From a checkpoint of a small transformer trained on Wikipedia.
Size: 13 layers, 3 heads of 32, MLP 384 tanh GELU, 1.7M parameters.
Architecture: LayerNorm before each block, learned positions, biases, tied embeddings.
Training: a variant of SOAP for these matrices, 138M tokens, 4643 steps.
Each number is 500 + 25 x the weight over its row's rms, rounded and kept within 0 to 999. Layers, rows and columns count from 0. Numbers have three digits each. The size before them is the row's rms in percent of the matrix's.

# up: layer 10 MLP up, 384x96, rms 0.196, rows 315-383, columns 0-95
# down: layer 10 MLP down (transposed), 384x96, rms 0.222, rows 315-383, columns 0-95
up315 100:493504494490497456477484487477490469496493500513506473533509473527493486474468491488455553540540519542531498527463488475443542501505548520467521511488470532487502505467512533485472494477454485493513473528494465481480468473471482511504511528473514485537503508494540488540471502472517456487
down315 097:554503475497502501515541542503455513519540465462525503486451492467514518508485501495467534509519479527515511498470522489526466421517544508498543494477506472471482489502516510505459499478476504533488481494503499486545494492502509517472504469513531520458521472492509510537487465493464543497
up316 098:475509507524471464554499477490499537543483520465504464489494470488472493505494486548519494507518495512506452518534474516533462480533530468497544507465502519469533493512538453490481496475480480502510502532544488503511535495504516458500460465492513473500472526448529499483501512543502514472
down316 088:507544487487502520495499501495491470483501501515474488487486514535502535493509534492506498501454463494497495518476475499456487464482503542493497546534519457493478455502487493467494489496490475508557505479491539484502517510480502575498489468508485580508494483490453524478565503489516531484
up317 105:474505497517508484545465506461520477475550501526463481494482459507493502501468512503542458499466490470531478525518526476529471505500482521493485528506495484510536507472498520521492533553510503480491497519504465499528501480499507481420580508489496511506493543513461505531474493495526519529
down317 108:509483555536488472500546507507473482521487490481544469520515534532485473490516491502506517486501501497534455478505521465482484497495526463500491427487473530468508517530470468438500522486513486513519509481475533487497487521495521498527507512489548479498501504460514485476419527511508489489
up318 101:473514506473482500476476479477503530488496497501530492481481487504469448552498480494547455531491528535534511513509508490519496516480490510518538485518463508530540484514523546486504496486491544522512485482484459481480454521560467504531515516461479470538518483487499466540506486479454473486
down318 115:486500481493492539475489473484498496512465517470439538503509492500481528516479471501532488495508514498513499510537466467526518538503473447536497480515487486515499452488518482481488503491507582527503526490548492452523500491481514472526485482473490499557564485503491514509516462514494473477
up319 098:495508524480451514506524510494496492461529493552484477480549485545481510503506494495507535519469521538462517483491494526510446497470495484512541502491480473481531494497492555511508468482462521537487487489523518493536449526486494508529460494525466501495513493445521501538445517476484497513
down319 096:497521520512498529483517508474506524524501503487506528503483520515531518498504523480491534495506499453454472484471482486476520508535488507524469479492446516490493515515457476495495556499532455540544491472508501524479497490489528497496509540491525503525601509479451516496512540522464501505
up320 107:500521474484511511556526512510520491441469526511485469503478528513493464532520498471498503498472499484496543536476520461532483478512521547482560479501492481466525509500499464484551475532515493527457492476526476544492507530489524501498516515482489561498513514484484517518474555500511510513
down320 101:506461562485446494500516515489494466487486541536493474499486490474536484510507551557527508518511491491454466509511504496483503478506490499497502482498486524495485518507467500527530496466541484490497451509538473523534523478488538514532531558521526506502506525484495470496554478531514490462
up321 099:522517539521445466506461519504536504560532508475496501485499522516471484476426477476539496516502460505484500500471507504466513492539476512489472519503491521485516503534505493527505520490532483503513548555490494499493518491485506528478490510493491532487496565485546512512512517482541452485
down321 102:520513562531510497520497446519483506534511478472516520520468469527490499524491490472521478486540489496520485513538501453480526508500509498516501516495503460443485518528505508494485507537526460479503479490486554516561508466465529496497488549478492511445540463514513524485483496500494469488
up322 094:459526498517473505509488464461483503510534498505493480466519456471512479520457562461467505506490515534515505538473512521517497532531479493459486483499483508487521501487519513515495503445513491459494529505519463511552563479493498510469451527548516477532481507477510488505482482535518503495
down322 103:471527501469484512461493532493507512532502542535518509507507490502455503468556521485524502496523503489435522474448503480531535448504478496545514479540469533497487461497498516469494484477469536465482500507507500502527511530479503483513479498475466484520468495486506550460488487489478538476
up323 097:512527488501521509510472465511539527489492506505476487536534467533526496519525504509522483482496529530505506474497508522549494477480466492478511498542500550496455490487489459515429533506499512495510512528507511521443485544533516511481459469507467489493478532535484505474498451457527513526
down323 084:503545518482505503515567487491512511505495531485525471522530510488508483492484489480545470507463508561519521500557494484485517516527502519490511504456520496504426540493527452521527481518470500509510525499437462501512520506474489530487490508493484468491516469469472503493477551507497497480
up324 096:480511529515509513493497481467499528531502508473529552514494450535505542483496504487521474487506458515550509505494517481528510509501515520510542536579501529463484491516542516473546501509486484510517495514526481471534504502471506553525452507507504515510509465529505515454506533457511509502
down324 087:500531513514524463480497538560488519503533470508461445511523540481529493489526476473471535557469531504459466504509513502510514498463460446523520501526473528497474468505506487532526494477531501521502484473517486518554494512473556519495501528498512474498497495502531502503509495520522484510
up325 106:503508476467527505517497543559542508510516428462517464472513493526483492468536483523493482529495504487493519496529529512479531529502505519530529491503446507521486517462507529488460491509526481530482508503510507493485513500484524489480494521483470486520464459528521462494552441517510521470
down325 115:472483513509502516530538485495532477516499479514508519513535528509463547477536517543529470473475504496529500495487474534504529491447474538491444476490524496525503454426490508481485449491448540496480519482516511522509488506517515499459519494522515504521521458484471516502503489500497496469
up326 100:528503551478510501502486478532519509520508532508498514502487522516489489505482508496553499467518526518484487508512472484464527530518489496531510469508528491502513452497521509491473473527528451457535544525479565516516451511496523533451514457511484486483553540473487463492530486491516499520
down326 106:513490494506493484532508533534500518527494491466480541467529496532486524466455453488519511514473475510481522493515473465512504508456470493504525463489515510527474539478492494515551492505472521524459502471521535535503523518452492517525496527489468506538468547464481475477500490500548537522
up327 097:465558492518486499485483504489486456531472516506509553488486509441537473495518543484429536490511532473496495492501515510530487526512517511521516494510512510474526498504528486502526506476484509477478514496490534460450528528526530520565505492490512545481507480496534511477521501542481481522
down327 090:478501487507509504525535474548529523515473480522522501499505515516534470504475530514517491484507498470502511500519479520517499534472502490509516528524494526468506515517468504503474515532521536508469519510447507542474484497505544485499550568511522430510472542509528484516492472492558459523
up328 103:540502494508488476506485484494531507560523463458490500482511497462415481463510480503491489486463479522507532507490477495492493498506494506531496534515526526520481476529514452510511496502463559540507466530524452477508481510477498521490498536486505453507472489484499496509499519476476524558
down328 086:505460531534518525461499497483500513509526505499486551472494505534486479510499497473468479498502517514507530529512537495484509516494523502506491464561500477451507491528513490484457542529424469510509473520554522464471514505497470509516477472506543475468471524480527490477505488481495543482
up329 095:504512484521509495496497525485447533538519497537506517484522482462471473526493461508512519459481546543511521492562497516507501552489497473449519499486543446477488499476512501535452482485522525519526495529523497512540511495488536530504522510510527532522530478475478491492513522510532517519
down329 085:511479489523513515487550514546495505457506518529516457498517487481509507527542542523469471512499497491532457490523484493489470464527506503493505510526533525499568487467476536504476473492517445496469508491512538484514503475509508493515433488495511509513490515524559514509473492541504479461
up330 104:556493528517505496532490499485480549510503533527533509533518494476485526444501469498525470540525522499509460473498485490486501480520545515542495485520510513510507437522517502500515537533480506466448504472495510493513499450489499531524517493519485492516548519482532477480523467484472461529
down330 102:508501499499541540525543469506507477538489515505450498499493481497511501536474463526506489460468483510484483522492506511493453497496491537539493491538547490467486488474494511489507519499476508546532521520543494477505566518527527494472522465499520522474479461529496533552481533494511543497
up331 100:518489510523482469515480443512505464533512522550494499572490482481495508508461521494514508525520481506499513512547486505567505459499491523485477446493516510524485496546496511489470543533494515525498519496496537496534498493475530495476490501534496520457502452499465496479507499457464526509
down331 100:479508456454503512487493507483519474498539496469502484471491469505462482500522505500463514474472486499446437498486487478481521543490484507480529517473460517527470495512519481478539550528520522450545472501477500451510504473472484462510512527478502486488483511488547469491535491477513482479
up332 096:503480454483501547510479489515490456537542492536491512459513517507502510478514508508508504470474493509542513532508543543522507490478474489447501480539502495502524469515480501480515461462500522490527519507491467514485565509499491521507569459486488514482473469477493480513487540489487475451
down332 094:530517503514487447490557507478532515509512541481481482526471505526546534496478505513493483516507498510502478477460473492502494573507482544489469512488503501541512523494510492510511525565495490470494489502487511511560482513501520498508467523549457508492521538508471524493485486554483519532
up333 095:534492523502419466495498506485499445484511481493498461474519510513537497429487513515541510502525505504510514483510515539514452519520509527491486502526521564454511490482480512507474553511477500491521493517476466487502450514517556507494521492503485500548473507512506477494519518509509491481
down333 084:501480500532506455535492478485487506475513489470497505462514519483502467496498514521503517520499543524532497520482523470449518499506511482517469528515491520418481499495526489479465504524528467477519473485469481456490477515507462479531489520464468526450524510467514496489474504441518454516
up334 102:486511516511501489517484528487508547456479515515528491564495543520470448516466492490464524501503509486530472483537487518522496522568525531471503484514509507503485499518479481495534483481501477496509524485534490532514516473481535484469524493427472490465495534486515516535531532464484496506
down334 101:478506474511465493472526474516473547485502493538503495488553501458517511467516493472477542512502557476505470530511497504501512534507533474510481499459469511494511475516516480503540480486545484512495510499499550514491452462494502472435513499466498485468463506487507498534526514457450506495
up335 102:480542471550506496512493475483508506519501475542504522549495486454483542488508467495507496505524520523553529526501507468534511530518466518504496500495490487488501533480561476463483539512456524474521487465488485482547464494503509496522502546495483493475527482453529500441487523511506512509
down335 097:464507482508496504509493462502511468507484525503473480492475506460536500511476504475455466483527501447452476475481580522509504503508521552505506490516492500522505461491478495495467484504518483486528474495495512541505475495503516459472509484516511491488500504591468524465545480500475485505
up336 093:536488508528491549549515456492497523535474499480521466493492499500492494501503472477507512525489493519503509491493500478502516492510513486450534507542490495491556502495526509482430466468501489532472454492467492494457494494482524492482541519487517485511504515490529468518529489564516569476
down336 103:504504473499513498492483536467488515517518501531516471447528472506473509513476486502440518496432472515474533500498508479526469505466471497456530492529494524521543490495490485495504509538523522508565481529510493520480486469524513486451487501500513499508522472564455485474515487484484530480
up337 102:509509569530499487521487495460506511534488490536444512487502496506517536505491496496506481511509489526483501527469500512499518489528529540480487481480484476509513487545522449454460460490503494521485475532510476478459525543536512484470487499501503553480467520502553504495472526466485550503
down337 100:509464530523495543534497486497516511513437452536509448459530535531540502503443487533523515511499511467472508479502501483472484461485531540501483520509530491508480499484534509491521451513479483508498505473519483483491558466486500535521488489518482489525488527525508500481462482532520526502
up338 100:487519524534517539564456464498457479490511481466507443541495501528494496497456491482465546508497501506528533530548504492493488472547494511491512493491467465502493509509504530518491496471495513516500476496484507489512480489512528483532496472444496539503479495512470467465526517499478560523
down338 098:517473505511516580449510449475516482463510518534504526500538485496492527520477462503474466504532504491508452527454491533490480498496486551527500487450512478486543494497484548479481491514500489462481498502511517474505521505522506511537512510565499509529518497532487509502508522498538512482
up339 106:517499522515472487514491503455515486505494523530455473504499486502526532470438508540504449523502481488521532456540517481507468528542465496493454539492475507489485535485528488502448483507518517477460486511518527511520535493488470523501540511480523501495467489468531520508450532473487511515
down339 106:542518518542504499489469462507502468476509454475474456493458497506492516467469449524511476493459512525518487467488530499505500497497474509486479512426495533506539519504508474532530477472485548520499529507488532458546536490535524469488520488479498489496528501540511509532493474492495483509
up340 103:465489509484498437493423513519489539508486468456482473426519517470524476475494464498495512493514474503518495489502496492530520510481496517462490496478482513513498477517498502506486500527521482507468470516444467500501441496525494498517502571477481465496499507508471504532512507466506498463
down340 095:530493456541528501499553490545476507493494536476480478509471517526501498520507503477500470497480501512490478510537534563467487493506466493495483523511500503496472509568508525514528551477505431483509469529506459500485529504479462533482494512540529526502525506466518466517501476512487492499
up341 098:453532527435493519504502513485549507501545503513521523527494487510481484515496499449520518486485510490506530491485520524498465516487536503500497480466498502488548486518515540459477501484502504444550511506501494503530483569506496509481496498519473468447499460474512498541488510522467487457
down341 096:492490499459492573499453456521513498550495426495517504520496505482516503520489533499464470533508502506500492526468539499507508486468517518546511511541478469459465466461496543527487486536508492511472478508532473528494535487470550488521490520509507507533496496489512480502503523491485516492
up342 098:491497502540492453507481462505540494471476487502558468484470520531536473470523483464480500512487539468510504512458523489504526537470483499539494547524498519493546482528511516478529511489513476439519517509454496494486497484449548493530473484524494506514495514498479534484521510521493537500
down342 086:469465501475512517530492507502490490521560541493480540507511452525477507510497528551482496492473510500490548491488491474510470496547527489446499483478526461505504505505487501494491457488500480543473493504521555530523490469494429494464500494506484468499501482489508535516501545525546497505
up343 091:489532534510490478509493494487472519469509491469475527524474486470494489511527499475487570555516485494527504483523501488481489492503464468492501540502471516493509526529487477467441496480493500494483542522503520493471475501508501492547542512536520534454491509470468551556508488497461500460
down343 095:506494467488518548499500525498522459465521533537508505457514518526507495494475480472524466519480467501494510516515583466513494505505510515511507508482524534558541477498499499550511498534528521478449459464494498529516460485489511530497489493481450461489497499517501470476482480483503502527
up344 093:455541470490499500497475507520506485484482518493514501524521516518495461496483515542512505498514500487530515492498483551489482507517488504522496521549487469481482467508484489479495502553494487441497472490527521518509504551480503487545464526503462513489441473512484491531530559530431500531
down344 091:486502537464496473554515478534550535479516508527482499498574506454452506477478506493501483488493524524479526500505492506525528491480466469504502487497506520515515500514465498509475477473515487529496542491468514485480432520518478477513523495525490545510565501506507477497502509487540490456
up345 099:516515491486526515528483436501523530541557511507493484479514466492481538515534487490539497521492526526511514482554493532496489481507488508476536515504480531485506503513513483531506526505493504541539463503459525514477513466468536492504515529500502512472501585481487469486483500538543502518
down345 099:494514471486475500466494547513524523489476531512494510522466476453527478495485488523525506513490508478453442480453508551509512523488524475475478512501502458484490518477510494442485500454561542506502516488524503506499528469515480511526501499466522477503500528546516510501496460496468529460
up346 098:486501512509504479528471462492514510552511452500476479517451531481484512482483526456499502502496525539495500499468515473506438481488500502523466502505528518520493467503514522523465535469506499547472521457448457512474490475491500517512539553504477487481508514483444487498496529458484517513
down346 109:502510481554477526474550484505495534502514474522482498525520505515497488467505460492462529489446511523518484491469477566517532517492470453518492530477489479540491483490500482511491511526499455522547484470530471535459470490500498535546498491481511509523462500492536514507511485464498467496
up347 098:483509523498454513485477507512504533480501516482507467505530473510526477450506528497536540492442503471539526498492467511510527517493461493534511464550495507543498527504484531491505484554504451506488488502517492526572495501520522510511543466486509504541495504502522472506511476506505556478
down347 101:518513460483470492509511478543517473547519437495476491506498478517483485510500499513547577503556494520457463524516514518507526487517534485522488481469507488497472479512509449509495529522485492552530469471503495496506505518537544520482519519517480471499492516510444482502493491520491488474
up348 113:500502519513478500525527456476512469485525514528508508489451529466494485461504443462487526467517541496482485498454515520530505529505558567465519500503473515442478510497498516465507441500498494467482483483496501504466481512479497493525517477522542506534488478487479483501484492516491512463
down348 117:505540540506513498460505496554522516515533498526510510512510526551530506510484548520505485496496485502474538509510528492495479450505510523503478462501474534493504492509498498531468529501450468501518492490494510494473524500417468469482520487494522498499476534512543505497433458516488471514
up349 100:437531541484428510483516530453511490500522440466478492523523466514500479478470509471502522486455512503470492467505510481475490495505516536490510497459481497524480480487515509507542458511448500485526521492518521503480505455515497497527552478482516508452498479502495499481510507486508470533
down349 104:534504507517490515493522490497490478550479476461494502522502490463521531538479507483540533478490485490542535491538516469479492462537508472505518475491510515522494558505474522501512474504498544483494514478496465509556500431491563476500496467527495506465482495504464501505477488546529492485
up350 096:495525493519478528527496513513507540514509544528487497526494467495508483493514491498488518469464505478456536470459512520474504500501466497563473523493461532542497501510560483494481492506499481564494509489486476499540551489471496517508517447460480479487451497512519532537510510465494485512
down350 090:451467581511490494525519508460461511442477488520485506482466501471492552504463465501470477491492493488551509568495474477492513495509489525476521493493478469486549476515515498494500491518509527529504492504492495496524467476525530482499511514505473502499535534465497476517522488449508511508
up351 107:499497474469467472465487485551504515497446494483529462514452535475476476470502461508522491464494507504467488499529485478507521464526443544468539494507479525509444482533459493460483491497463499513487511477488463459515489492497489493506510478527515484503515515524475482469500542495506535496
down351 092:517522476533482509505492475478464521517517517544514523507541521493496465565474466505488511519505491455531521523488523494495493495492489465489520473470488462470472501543480488529479497550427521483518492495510479515530520491479514515501479527448503495467463499442487465487467513493485500482
up352 097:498482500495494526504517483529505502525511535496508534518524520486481507467473509494497478473524446485498475511524509486498529475556522485475516510532478499438489541526535498476481484506445484520474509526523482473452497511562472505544493508515519485506480521493566484504534517481482553505
down352 086:518475522489543511460542478516528535485482486480514456521462509463487508471497555488479506489511544465496496488483522463531503485496498543488488524440503492412492462524491508504494506485454515492510486506515532499546480537491461481479523508510493514500481534503489533505514512489525475492
up353 098:506542555472507455513488496455519504493545520487471535529477467495527519471500495469467484514516504516476473521495488499494517539474497518478501458506500496498519498484511520482479497493498528514519559526487488542508475468520494474506505466515529483550460525516505506561499464466442517486
down353 101:456522501502462505470474510533460536530497500477518490482468559484552514524528480507474495481529514436472528490498511512472484530518487512485521492488471492525471429489520501496506494479524517506490498470481444556497504516522502532469510520473512505491542473492534532520516495522512502495
up354 087:495506520493503535500503529521474518548493496439492496527533533505489506508527477497543512470497519525474528494536535507515526590462503521467512481483487506504490488480504449532515490501467468542491484500460471490523527493497467503499527520509522478494453502458516495507496477485484514555
down354 085:508482524526532482504478509486524492497545489462564451479488485558499515492517498501520477509490552459488491552502475508487550512513541493499498515501489531505544500477501506517519539495481511535478493515508502494509457521465500488549512480535498552502522477553527485526512484477472522487
up355 108:481504510489477548475496500496547484523494510504467481507529518558512527519477510482540532519497486468467571524476527530507487531507514534471490490509496480513520481492490470493539482523497518515513506486517536509533525517502530571526488547499514471531483470518528478552481505491518494471
down355 102:521485464517504467465507513509513500498530442467504521512468516478490501491485489493486558458514428453528510479521496532484464486479501521476475514490488507520470524517521540478511570508502508462491458460462508515469500501474496505521518527526497462501472519515550487508477493507490515490
up356 099:545493524503526505466515490499534512502505485543479516506528508509491501489503499508462490477517495498462488507502507542521502516507488542481501488506490456488547512478415508486495525537508431517506540509468516496483458497468527511465520474503517512478544488511493512495470532428473490526
down356 110:498482511519491533480491498465499514497501508499515515492489502505480508494496504482505502505480443506454542470503537539481528453478478531479483504489514494568501452514504523503484511427512518555524504498493524479475488531494473503430458492490533505494472526503451535522509490471522524512
up357 102:493515530478539486512507496532502418475494516515491502512457475458553492506520522519548468501531488446499527489528529471517486501503497501495480473503452471500467478507510556516511499499499534482491490509523497477538504542497473477525504485520503438475480472489506504488494528497489453518
down357 097:493498491490518508492492482502459518524479500468512506497467537521521474493437495535506472481488493539491474506479491492529495501510442487495535491545505507505467485429492500502527517491519484519478507467503491436496544506527516482510528504497533484521536503504489504480570505534503510569
up358 107:493533498509492506475528535443562476487507506552526491535510499523501495486504530520545563504533503467506531475481508509476505517504567524479489441518481522535543501533483512464508500503537499529517523502503499485491519512492477523468528514492507520480467530533521492474489516506519482521
down358 117:466504497550494499480481500478475480449515491540502466494497510470498514515474481509524528514497466487492506440446543464518471487524465510488478472534500492496524509497506472516501511461494519512521513557497509484456508496561469484450529524495551526480453495518522501495508491502461510494
up359 102:523480465503478527477470519461481491484481479489437506480486498487564496485511506486550533490501550484552540503517535521513535524501518525554508498498519481553502481491514518511523513464512475552507501495504496449496497505537513490494503519481473523487516471484501519488511535523485471547
down359 098:481540534487499487536552507511511508478465507521504461502522477510486463519504513521472457495519508526448540515469496495498498525534501529472506490481456466516490473481516524547536515529542501454483444512516493514544532490463468513522485485483497466507508500518476497471506477465509493454
up360 100:514547518511488473465530471520489494519512475521484503506474506466532495472529501468529539483460500488491488598506542511523483487524487530480520498519494530521487509488469525486533474513533507486493512481506491493478475515525473535491533476433505516478491502526525489516510560532482503493
down360 094:500510516483495478474500531467528521488494494526527527475484456505506513511521513462465520503492536532476489429492494512516476504509550491497521544524604480480539480474498486505475469492468524514492517532532511503499501471478512446509522474517469506544493517496515506475484507502509494500
up361 101:468479485504516481546490506478528474527472471484515500515491492524502505519470533511505543545511492505579486529523529466524494495488528494500470515504503483465522530509500508488545488519497488498472485477516560489484474509449500515524522495520550517490529490486504464443554487523509470475
down361 103:443470484494527482533486499510527483506502509510473479491499462514514498541472452464497495476517516506498538496504501522570504520466514487488542531511518502531561533553466495495521519475515534452540510523465490511459491502499531515525509522500521521483467503520511495510477500446510499498
up362 108:497501501495516513498497487497479502497541493549539491468488473482499479488461548473507444504485493502493495477546480510498501536522513492465476454556472496479505502519471506486508539504477519476506524492483530563493491530511546499490520529530484522536475526483560443533490496466505507494
down362 104:501511486467485511505483510506510464532496491461508483501467474491508532528478543537510517554535514530505538509435488447503516441523525460505517503485495489506509507451499486505508482485541513521476463460490495480514479462480414520505481503507494485524500513510479524497510483494534495510
up363 098:462517527483457479516488518477540470495498501487506543427531506517482499494519539495431497497502503526494486540521485491475513503437480484529497473490520493519500463526512452518515513524541512475456510472514497524477507527479520506521519491483531482458511465472522518516490494495545479482
down363 102:506462489521531474540517545535495529506554530510482484483547529476469525508509517540494506488515509481479494531527525457496530499512510487486462487547483510518515514495488486464483477527511566507478496493489482513505465487479512533525460494513447502454508496505496553488493491512459515461
up364 096:502497499464497484482501506484527527473535518485510480495525497484511487458530511515527515509536525496510468545494460512482485529494505510470532474509453515487469487523508504509505505529498495511469434499532502486532520513444530532505534494470499551478552522517527495525485490472510581522
down364 099:490521515535465534492494478487483484518479433520465495511501496515492534491518516453482494507481460503502509464573528522491492512497494527496532514542498525489541489506478450472437532498487514552493540518481515512540484518516515482476490522506496474472534482531451479506509495499499483492
up365 097:490526448438486506497528486487518510514522498488508488526497468491451505506453542470503503464473517508515506462538512454488477495480459459489498512476516492482520459522506494436476469549505531490458483500505483474508446516472482502532513495495483494503504466495524511504505511455517465475
down365 104:478490481501501519537495507514478500507491507485490533489549516471534480484513493518496534521498482553433461488466509528511500489498488479474522498531481481539498543465498463507516457504517507511491503474492488591482479480500494498524514524508488500497501531480477530543494569509477532528
up366 106:484448523515489523453492522494541492479493527509506474513534508490516483469476494510497494488512454491470510479528515473484460501505514526509523486532498510484517486412534473505563473473501489533510477526531516501508467506544548523478491500485500490524506523461477502520539511464456487509
down366 108:510493524502486467446477483444499492498489548542527525479505509483515510484528507508511469483499491546520484527480514511526482471500491512494518508542528450535515527488496495489515503521541510506506479488513490506451510540523460507539465490480517535467522450496564522552500493504510490537
up367 090:531474505533468501484497524518535475541516513518524529517491488501551504492526480473513513527452518528474480499488506474512477542540492500478530525490505490495476452547477470466524509496498468503494455540505499479469551489514500460495464467487490516539471454477557478507475492512498502495
down367 081:528508512512510508512433509516522490499483499526476495530558497461474457489485503468527498493489498510496499527460504499497481553533514495501545531468493514452524477488474463548479523536496478472473484501537493488520486441510478483519504501507532513527473486548546515491516520484504538477
up368 097:502491478469518530483481503484455470571491536492527517517502515493509505536496459495512523474499540495476487515567512520536510519480541464516469507535504518479499453485512495498539539499505468513477500507504471516553509475515469501508519497546535517488499515484551503530553486482490501493
down368 084:511493542491471480525487499467513494468498505503456515473529466492483497480496506503505504483499491473531491493479491505525476502554459475480536506449519505487521549448420546481514482505464462493501558509469515498526495487483482503510492495489485509472521473521531518505527493510517530560
up369 094:504470479461471489475496502454496565531582523472531531458456539522510503511475514497524544534514498520528468527481486501506515535473512522477471511514498508529525516492496506501516503481501496483523514552490499488503487516493486493472512551531493455547500519483503489488501504526522540495
down369 084:539505501507464528505470476487503511503513526522466463507498497433490526513496527501480513493515510500506521529476508486505454478490497508484526474549422505494517465492496507491476511533511483509530540484480502492496459536485539483503500471476511534457534489461457504556517528474464509524
up370 100:486463529543502491504456519483545461524506507516492496520508538549454520506475480498531512519522482516513496504505504501497520495503561514487483496472502478494475536515483506490532471521506484530472482499544420510516460515511528481486482454527531483546533516537493500517534524498529516490
down370 102:489498495488462476499481515508468446473505504460522478471467531516519534522457493478480436511481492502546505510489517479488474518494478463517479530512516554495543517473509481494561524469525491480526528533493549505466469505478541476481497497546503502515497529484509498502489495526460509491
up371 102:501565502467537504509491495516509523467520480542526508474481509497515499546505514499499468539500524526498498461479526532490472525468507477511536481502476529469495511538485508503519477450502461500535480508522550514502495518494556542509521494528519521501499533487546455483514499452545498504
down371 099:514519466483513482535536503475542493482519515525490557490493515507485501501503436473472482505511500486529534455473506517508490457508471473476535517475467503516479507553478455459528539502524486495479511469472531506477502470509497498522482502510567481476487476530505462529515511477511534505
up372 104:519546521521485475527534482520462492516504553558507529463512526476499522521533485492545514480480486503522475509504567485494546523501502540526541500518511516510499501504538505470534526480473516500498523525539491497515533483493518542512499524505511542503509444524485491522494556506510485499
down372 097:508449561451499514486462495501502485501487496538515499511494519463496490473486508522476509545509504532524503537488523582529475476475536486518488530471500507520483502494516506474530499514516515452496496467478520501553493518534466470507485444481529494491515530508521535489527507514504512465
up373 094:507541504510488474490473491525456499549533511495520482465490490497517489477471460518508482464467488466448500511525516519505532546500475515518536483496499516489543511484517496515505518471472524506458466459559508505465515528507471491484530496516491482437508518474521499531515545528480533511
down373 077:474542478450534518518494507470485501495501482509490486522497489499475542508465504514568490497502519535566537507499468525455512508511501492509473520525529534444531493446502499506510506520495493518514546483515508521481483468492471491493510502511491448490519505521509469510494479456432496504
up374 103:470485473483479487455463481468495471474498536490485489475504510517490479495499491447464485503513523479464501485482498490458534486476507463451502485508493507490515514517495453502520549483488492456473456476500473513425457484457522466515475504493501462515453501489529522481488513501542496507
down374 105:495536504528504535443510461483504486506496520461520511508509526506505511498469508512488553499486479556531532512505450493518489479508497528498488482488469477496469457490496474469508489475560528524470476499507473491486516499557464498442488493439483514473519478495497543501513480500494515460
up375 104:507455499481437513458516518487526513503480504506506467470577525508517476502508503480451499521524509505495499509489517509518540556512492511480510500496503469506493512509501517488519491517503490457487482474495500473552515475462492516537462528521551512473481530452524523480505500484509436468
down375 106:523572494473469526425480515468488518496468464491503475496504517483479484509517504486534526466501495509520448492525491435473507501505498496509499469510468506520521498501484456488504495463518490505538533496503529529508531498483510480483512503519500442511505471535459516538514531532457496492
up376 099:524539455483515521504492540501524500489528586491495530529452459480491552511512522548477519495508518529519515506501506566504493513496454508498497509495484485500501513489453526520518500521495524519471523501476479504498482511508429486493486532501488488476473447493492474504520480512522471505
down376 101:496475498474577541513533520485500475499470489448510488491532498497462463505517507486484534484526475512473501539480416522526489476497511493501497519528472524504483469505495535485466526462531482539503514511516527502433494496496493505471529526489503470489483478535514482485509497465496520491
up377 100:510517420523486522485486491479506485504526504493472493534519485496507484567514533468484541495515503500567505486492537487533494483524514479497557499504504520464489499528519489518503510514500466501509452464518496503534490529494480520496546488511549496500558512483550486533514502489509493467
down377 100:496519496502548494487488519542528522497521518513491462516507503505511502539464502513506456531479473491507520518519517478499498491486501519521488502482483504459491445474466579554478486501489486555442506506485530521460478547495473527540495500532477539492490507489515517476499553497513517501
up378 093:546508448520527494497512528458503493501523491503483512477445527481518529505495486521536478503462504465520514514495534512485531490499495534496519498479454508514530516501502547510510527504506483510501460492521510512496507518508512522468493528528504466466482452519537532430551508528530545460
down378 097:524490528495507499503531510474484502526503519430505515504539481486573500491522488502494540547476466492430506515500470485543515526506535501512474471489506493497523515493518517478463484488510495519463477506471451474510546514499493490474518507528487465520509547484486478536461516477475497521
up379 099:472468464500514517516482539486475480524505467532471492498538512523519516491514508504548541503528521525509529498514519505515510447514508519539504483482486449507480481539458451531493479471444507512486503525501520494473462490492528517476535509550530488528505526498496439481484474514524518485
down379 102:483469489522481530473512462458483512503467473521514509523520468475525504480537524477459468501466483495469486507514498475473500518485467510476511468548473490473551495532493549508447517524534473511477496495526497527419464495507506514479500512506477513501459502539511498519476501501461492476
up380 105:469490469448461526507459504485528509517489480535497459513527493528478463527539493480479466485501489473533529517532460485523511507469535494485509501489506493523538534535473496512489501495472527507532568549521468525495511515470505509506493480507542451533476504510520503488468470496465485494
down380 098:506499499541502456500494509536506484486452480544449524494517495437476491509522498501486536472472516467506462498501497525496528519490479509476535497546562503505533512496531495477486507474480517522507506509479537459456462485507488511526528454477467510482507537484498460491518503503551503525
up381 101:515556466520487461490522486497521524509532474481481505517483537465516505526518483492512446457459513503510512501486516546456467491507477473482482547509494492508474485574483525485488529470498513498486496471459500519519443498515492520495436484479507505494465510480513527483514499477513462507
down381 100:458483472535486531505497519479495483496475510496475466484476490519513484480484424498506482493490465497500502527497467482491512528457517516510534505520495457550531441512532543502510464490501503445521519493484503483496543516524473505500495541481501546500534494435518486489468518484496511527
up382 105:490479490469479524493496535474470502473510519508464474479515498539465522510489510489495506517547488561518498483513531530525521548528494487477476501505487475482516471481499470490486490477484438544473468477497534448501515519550508493520495514488442437507488494498480506488550510513520486484
down382 112:530509523509468538446466470490476499526501507485507501507438477515488489477497501525545510523515465430507467495488524533516514462534464485502478475519532496561507489491467495504499489516519460521489458512501534460460550498510532519480454516514509511511488500482485493496534511507499492523
up383 102:480536509484513498475536510475474459492467511555518462514482491504454470528527508498526485536515536471489497537476527486546487530537513509484480494537464474510515474519479469536506543517493476499510519536484480511465506502514481508469532483482532483469512513532461482511498511506430526502
down383 099:494454521499516515508488480566491487511520534462467486440509470521561523530482462486473483471484508536480508507494497482474448477483524491448518510521548526468482463514466511544497494498497485502507512478538492522521491498529537491506474488506527500478510511504513501504484469499470542532